Part of a small language model's weights.
Architecture: tied embeddings, attention and MLP in parallel.
Training: a variant of Adam for these matrices, 159M tokens, 4838 steps.
Each number is 128 + 32 x the weight over its row's rms, rounded and kept within 0 to 255. Layers, rows and columns count from 0. Numbers have three digits each. The size before them is the row's rms in percent of the matrix's.

# q: layer 5 attention query, 128x128, rms 0.129, rows 27-31,59-63,90-95,122-127, columns 0-127
# k: layer 5 attention key, 32x128, rms 0.0958, rows 26-31, columns 0-127
# v: layer 5 attention value, 32x128, rms 0.114, rows 0-4, columns 0-127
# o: layer 5 attention output (transposed), 128x128, rms 0.134, rows 0-3,32-35,64-67,96-99, columns 0-127
q90 120:100120074124089163131136116150109085143170164110149163130171116115182178141185080119155124150112094153196105118162108101058152123158154155121090134108149197124146082129111125106176158104163067141133121103189059134054101183137081129164140174150065108106126152151111141109126109096140123125114170140086113197108182131123108138103057127141168110096157108147110095144136093149185161094129
q122 126:130132121135099195159138112185086114160168162095127163141180092122171170131175115106119134121081116128140150100113112157103131158141126136084108080125097168159131109133080144064178164147195100169187079132137089118062048127108149148181119181159070102137110163164135137117139128095133072112127177172110102169150183088121109122108109171106154076121129112168205106127135127131122176091130
k26 073:174102102172167176196100147111149113091104127151116244107120134104067063158098171110081143119051142111161226141098139144183124106124127150137122113181073130152064165092160182127151113111101147147132130133145081117111160101134128110127062127127137111095130164125157143120150109104118082128120099153167095166147133129102112085119147094148112114130047119112074135099131110103138125152147
q27 102:116058124136169166132159156154109129120165132178121170116096104123092100136143156160159112117080022142146191137137163102115122127108167101171100102136124164188106091094123144114151174116114155131078114148168158163085140100222102107093143169094103113126067142080095154148082126091182107143083086174116121120082134137160138071129148129145154103161119140083103111150048115117133119111172
q59 113:091095106143103141163107185145131136070129151154167145105075087147143124121107139146162097116138119098130162125131170114120156149128166088133089167163122133134093074122150131109140192159146102156121155108160137137200099174194142099056205150133113124136135087075049093105133142142080134161103096124127149157149084158162136058156101087133143150083125163081119178146132103191177156090069
q91 104:063099177106172126162162127071116120068112157132156118088116144116104097125096148163161108144103114175073177107124112176118132125134120116141147175130154118141040136106137147148149159161139168120123180149084133139210144144133118036065121139155126095187101069125114128126118181116120150131079116129111078160103084109090122094153149119123147128124146180065149189118129095181147178123077
q123 090:099124122112096138145180127108219154148140092105133112116091136139138127116123127120145107120131121142086182105114070138110171177080177147120174122112110140146154116090104040072185210165103171103140184107148123104182140152158098092114100137137106071198138074119102112088121080130146133129111170105176150120063126152124136139179150101131122147155145113193079113166127142148150201127155
k27 111:115127108092185134093139152133144188051161119105077092115113194145105112135144101114166137192135158146203099152181074124097113119133134126101146139115157105158082143134096099060098124131185119155086123146127177186105177099125112096110136192070166119180162111098140148171119137133128168148082179087121150095143121131100105112083130099097070155114148135112136166138107158105100083198099
q28 101:125112104128197149123084178116195104122111055108109161135106187126164115099166146107118096127044073132116090117154175117088092050113167149100114165128133126192080159110164118097122115154099197121090080131171119084051126156116106100138105145093159106122091124138137098136056135113150135152133124127082138138196168152117188138136110135183118110175155149107111118150110137111099114164137
q60 113:097173147080118114109115129083109136096049156116169086109148118186137091096130072117169094100156190133090118117177154111137103159127146126126163123127138149112168056138090128106126145162131104099133153161102139159163135197097201054121165102157152134132126077070156143122127171166149157127165105116102155153118127119122137194192101097057122130173156168128116183119151065156094146116096
q92 089:129115164136103104170228171115155082155173144079102125174137117108101151099164131119146124131157096122142098162108130105097139105067176101095146097168125137101159182131138138106096160035110097142120131148165097132095119112122153119113136144143142089173091107050187162133125173128157097162136115090082165115118149116113181141105179150153110093142179079172126051070094102094174135118115
q124 091:096186159117085130121119101166088163146081174168153121145112123190150134105139089137099092120137110136161114201167160181152122099143103128144171163103164145086122172147112061115140141185124091110142191115125109154166103174123143075204119174145133126118131098082144058133156174142104142166080167095103175089075085100073115179171155117110125161142086109150115121107131105124118154067127
k28 103:075106122116139109102112118105079138171152102132079152172138131123154127124124123095117122102150127138091086064077119115144123075122080138111176110161106151101151076118177163110127108116109111128135107155111150166109179154162150169191211147098110125122147155178092154096100098074124102133134146134078124184145109066110145098070120112123151068095132167168212156197139136195150152079174
q29 115:122134077128104177137123097122098135064077137102104119103100094148021103146071122142152066137150142145178195210139156144097155161148126122150098146180114187120116086161141149174116136147160110180160127120166160117128105159186150132144066113153110132112079180104104179099131124109075137119148092176131120131155127161129104113112069140082143134101152111089093162126177116166099114166088
q61 148:146195146111065163171089102120093128124065117086153105116131150177125130145077104142145033122145167123147129124135138148103147162111120070130166124161152188102112088147142109135121077141179107127136154125073139138185114182171160078134144122138138110112158125131135129066134141107091134098130131119094179121141087132131114157157089134011093128121163133126117160129182075185199107121083
q93 115:098162095082100166150133130076076129085117176156133121090152086135064113109093148123164081145134206141132137129118131089072117150131127137152148100147100158196160083122080121157139142086114129134147161132091148186197132166187137066130139127148138113084143113136104180099127146120139134115151143186144117104139084136108128121135078051046178172050171148105122169118139106180122143126135
q125 081:164144049146122157178053139118085162148153144109105119132140116168130055092124113167137106173130092078151092109132073118103139086088086151141181106114171121153105055120097186116117121089120067153168139113106130158107125088083111063161120133128126166145177164117121123154121118086086084105123173144080140133168067127108197152066112168115109170134138114136171139109152096167150113100105
k29 118:028093101153111082124106149151149143089118107088115090126112140083089073132124149099144084122137117145169146137159084168117160099134123130163121152133164134144129113087127140129082149186170176070147113074174135161135148148171135144176220122148165141114131101130114103133170087133143088101113115130180156102135094136187137017130111093169106131131076114173122143151143114072110192131152
q30 109:156140167146098086118162145125158102115138188186104135132124130155129162131128172147193173142141089123116176123188127044152126084164207114175144163153142171109107088142134101133148150129120179095056157168134120122088170094130141146083111223158118121088097122168105211109110160130161096112131098098099103117070107138135109108109175133126128083154090097136138160163122115077141116085106
q62 102:167145096126117135098156155116138094149171148134102131101172190124163150109089126121131147178142181138105171085065093121149176126095085121150153093040120094151128084173073120085110093140125147104123077115122107117081117096104134105197131199119159160112133096236131196150164090099147124118132118159140123085127067102124102131118096118134182111175150146145159164110095090095095116145103
q94 104:154141166108140180122132153100120172111149109156152126120076161126153142160078159105114134128131188074114136146124119140159124128132146080147111144127075139184127149179097156172121131084168121094108109116126109110099161172104118117061117153152107145027106157181156127093139167130125148092078094168089145121138032123149083123093152133166198195103066147118081140146109141137209148108111
q126 085:126162066124130186128133139141114145142122173182142130116134127070028117133095137144103115168118144115145150123146087102168157168147150104160153146177123112141188211152122153087105154124195194111165084148054115092091131094117142120111154083164153127096071133130137113132135110156073120133118173163147124115151088126123088129102108098110164157178043100130123130104104108125156061171175
k30 095:104122122148109146158187100154146110089155104146129125041134141115093030107110099164131119105122062176084142143123107157056109187085141127154144146139141131114098086072197131158141171116106087139169160123154117163115171103192100100169140146126147107136146171128117132131090070182197114142120122164111071087122177134106063130146077131143116089130126129132106109092112067093137137107115
q31 101:078078179156059131159189133124153128172103157122136115134070111168096172169122072116089149131163121088100124135123074125170146114155141143161118154131166124114182157111130133169131096108127057107174061146159110104144128127147159163152242164110118078104118133056097085150107168123124126156118095116134175118094093112134136103129168095115112170087084118136161116171161157158178165107134
q63 101:078129169107101116148144145104116141122156104045115188132116161131112116177118122160136167058131123155150139171109079121091139123142089098107142096111135153106154161182156168128106129131131117174090130168126124098089158057138085146079088105092130101101132091124150128191119170115192194116097057110158102103110154071156067181135164143165087189124153116092140099136155190165132133087134
q95 126:163118065155094119122128117107129169123183123149122156106128154091118130086089104158141114134113060139113116167131069189122140108133060119099115174096134131060066156137145153134118136114097068157121169059178126098097138083064140139120116140099122147118122113084115094218089147107084213210127118128130127120133130122134075189107104164164135141142149128100114172093133142193137148146117
q127 108:152161151141174116148155143050198141127128139128140138082159087178146178152085114113143122067136114102146102098139095111113089124153095102150123188066153176120106203185163152103145132128066091153148121060168117122110138106162151186126097143109100115107125105112097120169123159118123166136224105149130118157082087083140149138163050117104066146107160137143145138134092148176104138154118
k31 112:116160151106109124141215083118174103106113108060087120168075113141140175094116123148146101129147143126097110116166138054121139151101130142126139145084109113186109162137173118148131120076091160134102089155126126184132084146170096162099124174113117078052097131087144132075130162211178114120146149098117102176117142160123117184102137113164135112105129080159115122145131181101195128198179
v0 101:092118152113098073136159109135135112124121063142152112142123083150134098147151151121132172111099114155063105116091137182184129139081110164129139106119133177130145132121194154095137197109116129040130152132158140089180129090048181156156082167149139157120101106110090174131137098124090106118180164175144134131101092132114215111189132094119116105058089115176148146152174144085131129091143
o0 104:168102130206198129180112147169128179111116133115110135125149209126190121141061156137137130158152124146145168097141099107103186173130089122125115154125116093174074096084116071126156068152182210127137117114130134157047081092141141097120098132089150128129162069150115094130105130134088104123109105117120112109176127124093148082062110144108153103162168168148177155112127149132083139106108
o32 092:151093115137162128129111105137132097060183157197108098085144099113083108080146138095073084159093199144115128149148095127092119129163100130151126133113122076093106095089140151111063172153151140146139116146117145185177159115184126083119137127139168119121159132135137125192104133059138189132146108135143117095101191139142107172117129129178178166070118144058123160115091064138163111124201
o64 100:049159151108166118184144140102148167061151172102151157188123081106141100112173157092150117148080150113143130173139101151124124122105136093156153135114143136139079141140164168097118100110104148137129138168105079148194120200224170156137160111078101130141145155063053144034152140143154095156093103132136096114117096142121168151128095138106110063100103132125127132124171140122109155099093
o96 101:190155159081107126064141139119153144152122099151166115131097084137137146136173088118120150089118168093131086126125162145143103163087127107119152094057103214068161135140170157092125136067100078082085090126143154103154119142077174148119106134166128131071142181146095146111174144174127161179143180159059171122131151177099120126163156128118128124146097131093070141105170088177153088103154
v1 098:107153184110098105097137140125157108138117152206158105118113140064111129187089054125195176127093092146096122087141137087134129134166111091112130156130141134152152056168099131147134175130112194164111168160109122140129129143168107070076107154134107123114135151144112109164186184120175156100160119097102096117157124047127215071079142119140112093110122123111173133187106094139135160142151
o1 092:117143099096158158059177123081085130158180099153105203046127119079157091127172129176112093160152125146136134173131126135169147110098080093129136108135083106090135184147112134151060174150072156095134147090109097164150171114098101098136150120149049134109118115135151144125146091112141092140119170175139127154145095149149078185117093116136130113116194104082093138091133156142176152143197
o33 096:148195125123136148063101132197147135093097123155166173115135137160149134132115128130105116122105069123110101151113152146106137170146156139078099146162108156133160074125116169143133150177129126137129139119193109081069085155136098134115107114182144092085162208130079145133134158088104123125197125111122141059117188127152172146103121139097134141123116137067095100123150126188044056066081
o65 123:099155090051153174083133155121097129153159165116117181101108069078113129128164146146131096116152095104144089184108109134116107118114140135138162141108097137070208192126105131136095162091165105165133113135081113200173165159158081135175167130115107098102107155080117116135167086137160109155140180179126141108085104142111156120111139065106171174054151099097073154110139142137180172114122
o97 095:149184141110090071132142150128132138141135138165129134152126167110103102162174131109136114117074148143097069132121112165150084155085164130101139164083093103187125113177113108107100126160089153091174123115148199155075131125134104142158090165147184133154092104071117090108209119129133115066073156141104167140126102149092174020112119085161114119132100101180128138206130119107153143134169
v2 103:160144201135092192126145097082161138136077101133101134144141140094098069118094114146120159129140145145188089118145154114068153149109086055100191078130128156111194137079187155144117128082081089125119086161151111094148155135114196177120136191149148116097093171090138126096161091101089112090133124105131132158185078162125147123130146136117105114176129059119154119176115124169124132084097
o2 102:059119110155185137189068145139093128207173121145086122121149094131217179141128083118141119127114118129090076109085109159117146129102085114102139088115137063133100168138097149114137127174137144134118080095171144098100133108153108101181218140099209114131154102167082073151123092106147110125152141114123181129113071127173109130086120104130165137127143200134120118113138156149127179114149
o34 098:153137145133118097129152143102173166155151102142130148083158149118183150112087134115144133087079139139059093145081130127063128110109116134108161134142109065103100152108098122148102120179176146157082108144156103054153150190082138109098110144113193155136110141154104062183176151154077144116134117096131117167129085145192143121117128104156148177087062085156086141149099197115166086148193
o66 100:112119082086034173112126131098114123189080145139139118165097137159170135147198099120122127124137088120216115188142108200146099089142125146096139112122176121125149106144127121074101162096101060136091165105099136115199095150081110182197123141108135127131128092130129119108129116114162094145101159141108116122135041154153144115130124144159115131123098126119175137164184194141072168092134
o98 095:102123137137095081136100135142173078081094137112156127155130153172109152178078088115151153172151094119175139137186115118137154129186104092128153099142152155131187080153176134148111208074093135155122191139119134129155146085139141182120164130159020114139155108113134131103107139127093096138084100101128070096154092174178145123130133111153075110152073162101151119124146165173054124108094
v3 113:146143115153149112135151083099116106131083149177139161154097142188115127179041108132172105133177154141116076142167100128083095147173101127142161085086120076146198090155195091055128140124162091159142104113064126111099122071122080103086154090166128078162141068128129130147130142135161179131160107098129131131080068155146103164137137092087107129077119155145098152160131170156128086143108
o3 094:082128117141168102132092127142142130130213150171167096141133072167183152072174140125114125143070163124094157086086141087143132126133119109129100106127158106131070117108076176136104094126127141146140127114183154134116060172125180174154155166091018147148162139104115107105132166055137092166101145149149172110103099146177204131122088152129165128129114141112141099129089131113124151174180
o35 121:121169183155115112149116099172124077146122134047155132138159206165139144108079112158120098136168115096121097079148174137101133138147098164117097111123135179130146109130080100113116143196164157092166123085062136105098101099078117104086135084106149121123136147173148176149145122148128125120166147142133119166121174143117136131176079221065113124143153073147154086103170094098137061174080
o67 117:143137164150084122139156151145127088153120146119085070160096064148149136140111120153154158085134112117129128135078179108161116128100097090138153163132165169122165168140167167182107138045079102087149094150179105109135107113163114166171209148154079116082137126090118161133186189177108116091131128196131159113088045116121118168167123128066073110165121117136145113103117118122123119131070
o99 112:106171097142099145178134161125094108097106185111097091152121092143057135178094079112189081148178118118149125114181119086131124108137103113103108160092117069137119137163152088134076160142109186217192127144112087163127157163203062074170149147183124133140112097104131123120141117136112166089161100163140086141121102089129140174094092123138117126102102155153131141194127149110138133190106
v4 104:232083128160118150133134080045135137141079106115150130162159114116143185141089172120084083081107140150139154175152140123161079096140106151101185143159152135120125166098155161082122144102104153145116154158143134075106154105089131126138130139148131119125115114153122117164149143145076146092121191119145172123103107130099047125138198124128151155143171164039112140133067124124105081050154